Weights of a small GPT-style language model, trained from scratch on English Wikipedia.
Size: 9 layers, width 128, 4 heads of 32, MLP 512 ReLU, vocabulary 8192, 2.83M parameters.
Architecture: rotary positions, biases.
Training: 144M tokens, 8783 steps.
Each number is 500 + 40 x the weight over the matrix's rms, rounded and kept within 0 to 999. Layers, rows and columns count from 0. Numbers have three digits each.

# down: layer 5 MLP down (transposed), 512x128, rms 0.082, rows 408-432, columns 0-127
# up: layer 5 MLP up, 512x128, rms 0.163, rows 409-432, columns 0-127
down408:507612518542488469502482564482447463540423425523481561493566488457535474514434539473499544475469494526532525450556418510499474523509490387546555429498591492550517454526504486520496590514530542505457448532479544469454489546447484487432475402583508477500473496513559455510454504473495468535535514524469488698499499504555432500464464443516557485459471515593482526466496494456489478493524
up409:518517561496471484513500541552561450457475461447523561472499456486592433529474565476531518469508517546525539494508510487519442507537427408507473528507570477505496451485510497497534445406540562522519511444538521433453387464492438505505525461520549570513441437517553470497518495556542474492573490481517446550566469524518477541472560486450491506567501503468550568430406422469545474496552
down409:503514456510483496455454505495475459535551509519393475500431534538483510518478528501533515519474441491464447501577458538453517500457530535445487533454511528524514562540498580483449489526481453513550504519468572537466503403464557558518531504494466531497456491515430466542490517540487455454466445497534520566490490429545503556545480602558546503468496487456503516484536494481491512568478
up410:509523500411556409434497514468531481470516502531564451498477495595581519509537480530439414530508490489504501554494531519530512517592428537488460454458467516561587485549457510463478506542486497466556471481540548525389488393469424541455475497528533544490519559475453459512477477514524520482564455524469512467555548452496504536477550505520538586498467473515473546456499456489436540517465
down410:510575471542586459419560450485522432462481504577445504532468522535558502437401514474529497485461535445541505521515545451515536454539514562487500505532438506537531384531494495589563510546526523604590395496520468502462520487518478462490465499505575560487503455524520458469516524485475472521534491512552396467562486447503468398494523467483494457478433547547544479548542429487555537422422
up411:518485502445503482480501440487506560470496390497477458546477513450538435512520439533511511569466493485584498507488486465541474493506507475536510477542469509490577433502487496463471557489472559475510506583560516446488480536549469508476494521496484490510424494500442502536468538487534534622512507466414519528487498474579511537480578445464495503432518577531456485492524476572501533441507
down411:484536503508556514467541494540509505457498521568489604455507466451435492531529516448512533524454505510477546487588480503481418515501559563515619511544504542508444595455552544514462451503525471483536532451460541446496508504455458462517416467503525517475503521567527503445490466479434521527473526486507545561548416514437455486456451469503500485511489473492547495434478530490519483554461
up412:565468443524518516524548516565540552581510526470504400554425499480472481492541517603501452454471421492524548505469519554501467482460535435530434494479482476460507505501469553527430475445471507485473504516537528516495508504512496494456478486504551471386454514513452485558494521434503521517553526472499484569502543459469509452509480509469481572491487462572452578515509536456554577509580
down412:479540532474488473479450449426403583436483495455460503511515478529496530523465519484459582508558546549519431503520502453530528575571378499466544524509482501518453488473498456458536513455594485556447515475518493444515570504529494469554517495472463487474608511487542513480522471544589508484471504497521499404501462497461486524512493512486542437501536612451591475539532536502436553490418
up413:530442507488531516538444568559481534500476559511478511506476518583417531519458500495507439546475431495516472492456483519500523540461529539570454481530491486468467488530468523594466490422454484494465531485519499464450525466528546497511547479486480527469534471527501468501551516540542570470502502512503549517546522522404516448488568442473435472504527446530528444462436501480502554496558
down413:498525481512491548451580470488564531487432462547530557509556512479548431525549466516443522466517486456455455510479527438452494484513472477489527491458431514449479480502448503465494503575499575470564487566475507489531517471499481462481513518523481536488439595543446558498524435463494438542452489471486431498451473513588533562508470511458514495476507558540453583501507516535513535537517
up414:497512554491554441461512453464533416510543567505517607461462442566588511451481489530516433550543403439485478551479592479466572458534460522544507540439474465495554490510493471502503485501476515412446534583412492535475513518522474503521430470526464509561591570502424445555499511485509532520556509480512456438494446422478565492502546521476519523528480479408513456554468527489501552549467
down414:434583520412539502476519462529571435565426514617514494385453507555476519500462492550537517450521495570509548535494576552441544380467525572511444524473502612451515511525512487492465460559495512451498486501451563489417487513530499532532447479559482511531490551563463475457581569503510550496551465512437503530475498448464387484504463475452569611581540486429493436452546508498372456541401
up415:586539472462516559518510508468522577512514476487566519531491436417426504461447454449467469491465507508472606487535583445522508463471539500460542539558490581481526471465504480491423485483488423465466471481561423497470487498550442480466530502515517507500532504605516547409504523596510505527474575411487546529568513489425496474561492502479503498466549528475568493461510504430521528503513
down415:456506525425506466413480535474466386465502467548535547486417513571531504488530499519448541473435551450486551531467488527485487495536529468485524436508448499510466513529461521499620529518556521529493511506487573553482483497485485533470526414561564497449511470411439452536551523420546479536458545501477496530488473468478483505559505519500547468480489535549539535553477479480466526513542
up416:476478448449527526484485481554511472501472511426508511493487530445512605524524528476512554541569534511550506520522480493505543514465579514470555474452551552447516545466468500453524471477529480482517454501559501483448505536439398567502505520436494543532480556434550491497489457476508473442513510467512509518495450483473499494529501460486519505506457518422567545528459546497492523482464
down416:472496527504520545526528548478502531519505552521504518499498543518499447459432472522453489471481519474497535490548565485524451432543503548441468525537456447506514494480477487520515513491475482465470513505480504509465462539524504494522547547528480454506517483469498569499469498480445523515485507512500519471497526476489482468513526495529493579517508471497452505467495490442478520470575
up417:538556455490488468487386402445500535610443432525540534479509534479495519474472551546494492483483448529478478510519548443417529524504510523519494394486506561477516418486538489462502516497466512567606463553497486427457512460539515586500434486480487549530515518479566544543507549460479475543596452408477449540487523569501525501489502495550463556475541479556543487498435511539524521603494
down417:544575504537524514514523541534521390473522551512510443426464476465510498499451509499489457518405545527509554523472482549538498491528497453428577567483528482503543497510462504459503477522488429435485530495482453532471517476491483467437547559467504496515473455538450435488502529511501537492482554550470479657530488508497487504472536432455517506477548492519533473504514504527534480482461
up418:572579477442573569504563477517539498519490447516556532406475482506570523490507452531458495525426549499507507529481509577521503438474455536550528462571482538540491535430508553464542578439513477497574481452521493465397523531456480479515441569507446538449487537541598501495508521514435407433474545534514428555503473501508462434474488458409464544525500437488502517520410477576545496505454
down418:446526470489429540545514459500541548541458501553509464459550521550489544484510575524524460451552427515534427587494482445405492529485585508437541509450525562442526518431511436478561508402456438532562534501533496413487534508548478491509538394403533433526535471595456528515532531513482532475465456527463489526517590537478524525504518457463553536477626482507509493476542506448482440468493
up419:435493537415492537495459438533487532459504466526506462518508521540517487543509458490500563486469520454474469458547510505465534494489520459468436500463539498421482535574501477536486506425499521497476475538455547491461535520571467518540551485485497498500492501455488460489557517471517510539510482510541458518574509497515499556474536484469525536488479540482439564525556514521499480467523
down419:524545473545514530465570514498484468502459565502523509516486470450487509491467525488458461499514519550479533537516452498547493566540490547461482504548453507527496479473508581478513500514496450495538503516539465503513530449472551504430467471540486483540489478508521532491454517556493417471496549490453516516447554496462521436473489492536515492491531487468560424486453495482502501528463
up420:466507458517501437463492493534544518468509483550463565509507510502481542461476467521516543509489438476496455457510522488459520484450503531552523452470493413548502503444514579461633431494426434520520501535531497559512473571414452458401489518502477555520532513474568502519486529535509554508489490489555537456538560576533396497441508486509509468503527517480506516490462504457500540516521
down420:457500571499475436519513453480506591504461492500553458538540522372468540479465528523503582513564537576490522466388499515507506563514510567440502467460519475441545502505499499491537531531471468481498514548506494479514465530545483536435455507546447484537488477538502464456521465397501453553465451543424485571494520438489434477459582462497574571472520480520439472453471504521512498573525
up421:521491449563487541443478507514453546488588492510457528465377507504491506455523518464526483520496516493570553586534522508475422450492563481468505521538477475530498435550497496559506467505480506484510459529572529526495484432456479511449525509502475565492465396507586519512437455586461487560510447493465476474599434535502538508510489504497517529455468516529523471492477495543486551450501
down421:442533528516440472531519524467521483556498496481466555510550517580528536577545517473480466495533468535473473464476538535473521469469469493470540415450501502476532466456542487481501526493555479489489542494410526425465518512527511510486474568479529523476481541434499546433551474514500487459475539445434525625491505483524531501481582490525483533503522505553449498530532454521492461472455
up422:434540463465554462441528560535562413550458507486445480496523479543464523499497459511478508506500526504468498506497553483492517523499520466472496487507473512529435478503451511429489505426483538484486463457524499502563485490540541481457481509455540438464514530545499543500523473503499458540500537510549487506488548519505461576444521417467492509512542456505533533495536555496520541519530
down422:542479529458553529527515515482492555513517502523528522475561525480493480518454507466460525491496523461560422485504543465545487533571492477463433504470528422422517527543488455528516480564476429474519538498456493508460521475492418494553532462496510521535459551498533503529472505533568519530509459511501515419533498451483495553548504500475484444469543515542481411476490448548483524515471
up423:555493521534525521487572477488520600461397499490543555511569501500529494401464518512502484436501498542505535562532452467515420504551504490568514487589557446587547510491458440480461415520487505482474527443525529471432461504488566473478409519488467513497514498412510515510468492530497506466516430475535494521537530500532558503451491498467527502422561447517498430457500514464521608488535
down423:475513477466468501395464531484483533526495510520527446593447480542453498507489461485525539519511467454485516549527553450520467503481586539424523453414480551482522546422568581447489555411527583519500510510566481480506359513425509486533451477482537641523524497468454525522505501535479523585488563494488569409400538526518489518540450525540434518559527507427506468502508546526453431556496
up424:434492492477485530530425417531504535582575493491479458494569465481495524498502485555422477504445479448415508471480541504539527447579538493570501453466505459515541482504466577514448513497496528518540485447486528465521447466505475524546477487503516437507505503496588465542512479488479431463550454515548544429515489541444486540543498501478561552455498484586523515553478573436537480443531
down424:475543531444498470465494527503448489422480457469409547500507527552494520446471441476475511517446520483509440504475484516516575481489480522483568504491575560551451443477524501577568539565484419517482493537516558546524465504425500542495485518516428523528493561473503474490488541542462484497572446513519462478513564552464445550512494467487507473460529477511486513512546522458478536435559
up425:476522499498522594414499446545551447423492493498470516455516489453484496458571447484567527583540441501515471510455436487458512509535470479562464464526479518518475564522493555447503487526470487417542470516491554487524535506420478529495536522493519524504587517471546555514498491476522543489552538456543580545509499523504520475495504550596480428545401406500494513437561427506466547445500
down425:489520510555494464437495465476514427469520520548497522499509509453522532478417491474487437543482511485466538481465498520441520495554484621526512527507465512542469485511531535516479496531496451521495455536540536474508504492503510464489501448508440525498502527476483482489554468468581531568515530433547499497504475526487481507485471504490519470538498481517502467515501515463453557496518
up426:504523567506519508553499528426514460484451533505490444519441508436615440536504558473567520459485475490502457556552496581496554519517481527536505517465487463507475532469462456483521511451494468379549405442557492586533501544546483508488600519417526522423508507508463476426440494546510397509504603423496429462517560523477490492437455584524548473492450565538540499590443442507544500526443
down426:420490505552499499519483507434480488444486489630451483499507542453557459510570526526399447572466489523539461486353477384432522530570523511514476485468486418606455500577533473521485541630530491560493438554491440543546421550514507493481494455452482514463562513466426467517391506437546530520545526500523535541490479527519511502563375528600495472493461536467465531572509488529553480491506
up427:486567490543501472489465514544489498459501462520492446490498466528546548448462465608489480499379490478568513463451545599478517480423465481521486459489554471584509493572445460480493583504495512525556528565512444491537491523591511471550511453467513461454475526485544486511504472488564476444563457525462503515490522529473397444508509525550512510457525502481520490523527462456508514505558
down427:513449501514464514599540483568480520466476500491484530433534490501456493529577516468447557527517524560532422501514410515503527491525538549491528528526540534418490493427593443501516401430479493585485493433532577546482492458466548497558389550459510440512558410531530560506458550528472527430421476444526571421476551536450496502507499442399540554507509452452466509514414535510512515515600
up428:519540502565477501495555539435429535435513502497442620547456504523524531445560414502442515517489554522526535472479550485508457514496471502472524513486459443475464464463510517533445510470484462460526416528504489553532480527475571552539412498474485509484511521488498500508519429477537507529492559482489429458473531419505495498461501442506481534540489587506519586515540482591517464503519
down428:405521434424541528499466515511529513561454468435499482496547499495481453532504546538515461495506502447475496516441496519480505482492581472503527505518515497568492538548562501466501454469547499553454534476500502477497549511529500471487604418478489491438537546479406537593478563503493555461466529419545546518499494537512527511484530472509539480487506489428439508466534541482414518504480
up429:456466574513567516522527473511505506492538522515432508507362461439456518524492483491444483515504502531546474463563496527415506502442548496553418558551470517468473404575471531496430540490512487473537505501482523494431436541567575428520478504571527473525507536464492518437533495477503550510583545493507522502462535521523479532578536477534456501434467548494471489473511440442471495539542
down429:532541484448469491475481463417529540505497521469520511528521552494511492525478508522561520541473510466438472489537509504475452516569478461538536422405556517511448536502543492471547532569535420422510514527510491522453507542514480529493469412508526450447577462549519486474497464509513498510457481492544555519528580531563505424522494545505490445482561468538545516466504420431503490490499
up430:484474483571512431526531522453475503501493497503543576540458501518546487477439534494458496419504448489373524487544492522444464484473533464560508503508512522474598568405461562504463540534587477507561524542556522441477509569501468447487518434510499527471443462528544482480513460471516503494532569555503568421493469517439522472445557529506496477555436559537407549477457444516485600454502
down430:461513497550496482542426420475457456514519448538476524518432515476513496484532542475469397543452423490479467466513454534539511518537518472497497602461514522522524576515498485523476433469536534424509485534434469421573589492549468455527487482584552465584534507489519461474528452454580440425537467561465469441483436500566520456551534428578523481563592548479530482510501542516479424499539
up431:523466509497496547482446483456459539533473544508478516512431442506468465475503455601559542483527507496580505534450482468549549527415472454492472437501501516435530580478458511513451486483501504540514522471505511514451469527532548388571498484541494524509539481496480501514520546438512525426534519540477434521503529472489558497468502558472491508486529529488490503551510484524516452513524
down431:460536503558499508484470506520585445426498456512471404488498548526566548478450540486448510514482485490509484422525515522467524444488508573503516522501380462493536456503498484509589526532545492487448502511563488537434512532478482546521521537456485495498525473497506528466551448570481570530464530544493557475497507568506410473485425526548525475524438488513535472446497503486440501510562
up432:566514458487576485500519514469480489474544481496446493475476462533463510555498536503546419432483583520525497505497520519538527498501497495495480488421435548539486477469508441569585555526470434558483475475434499457477454533486433503455597474463482496547528515523536500507499521453453525506520511491539398509511490580446489481443503492445554539415513508472498553579538546485554522408498
down432:488476487472472471535574457486502503458542494549462475467524501565478482498484532536518526468433506537505485466498547573407508460447541489547507494538472462572443467434511485503494466453470529466524537508684512491472519560534471502562441543470401444461534424492471440505507532402522539541565511518472508535531504503507483516513528555520536487534546491502468501532484470462491449519517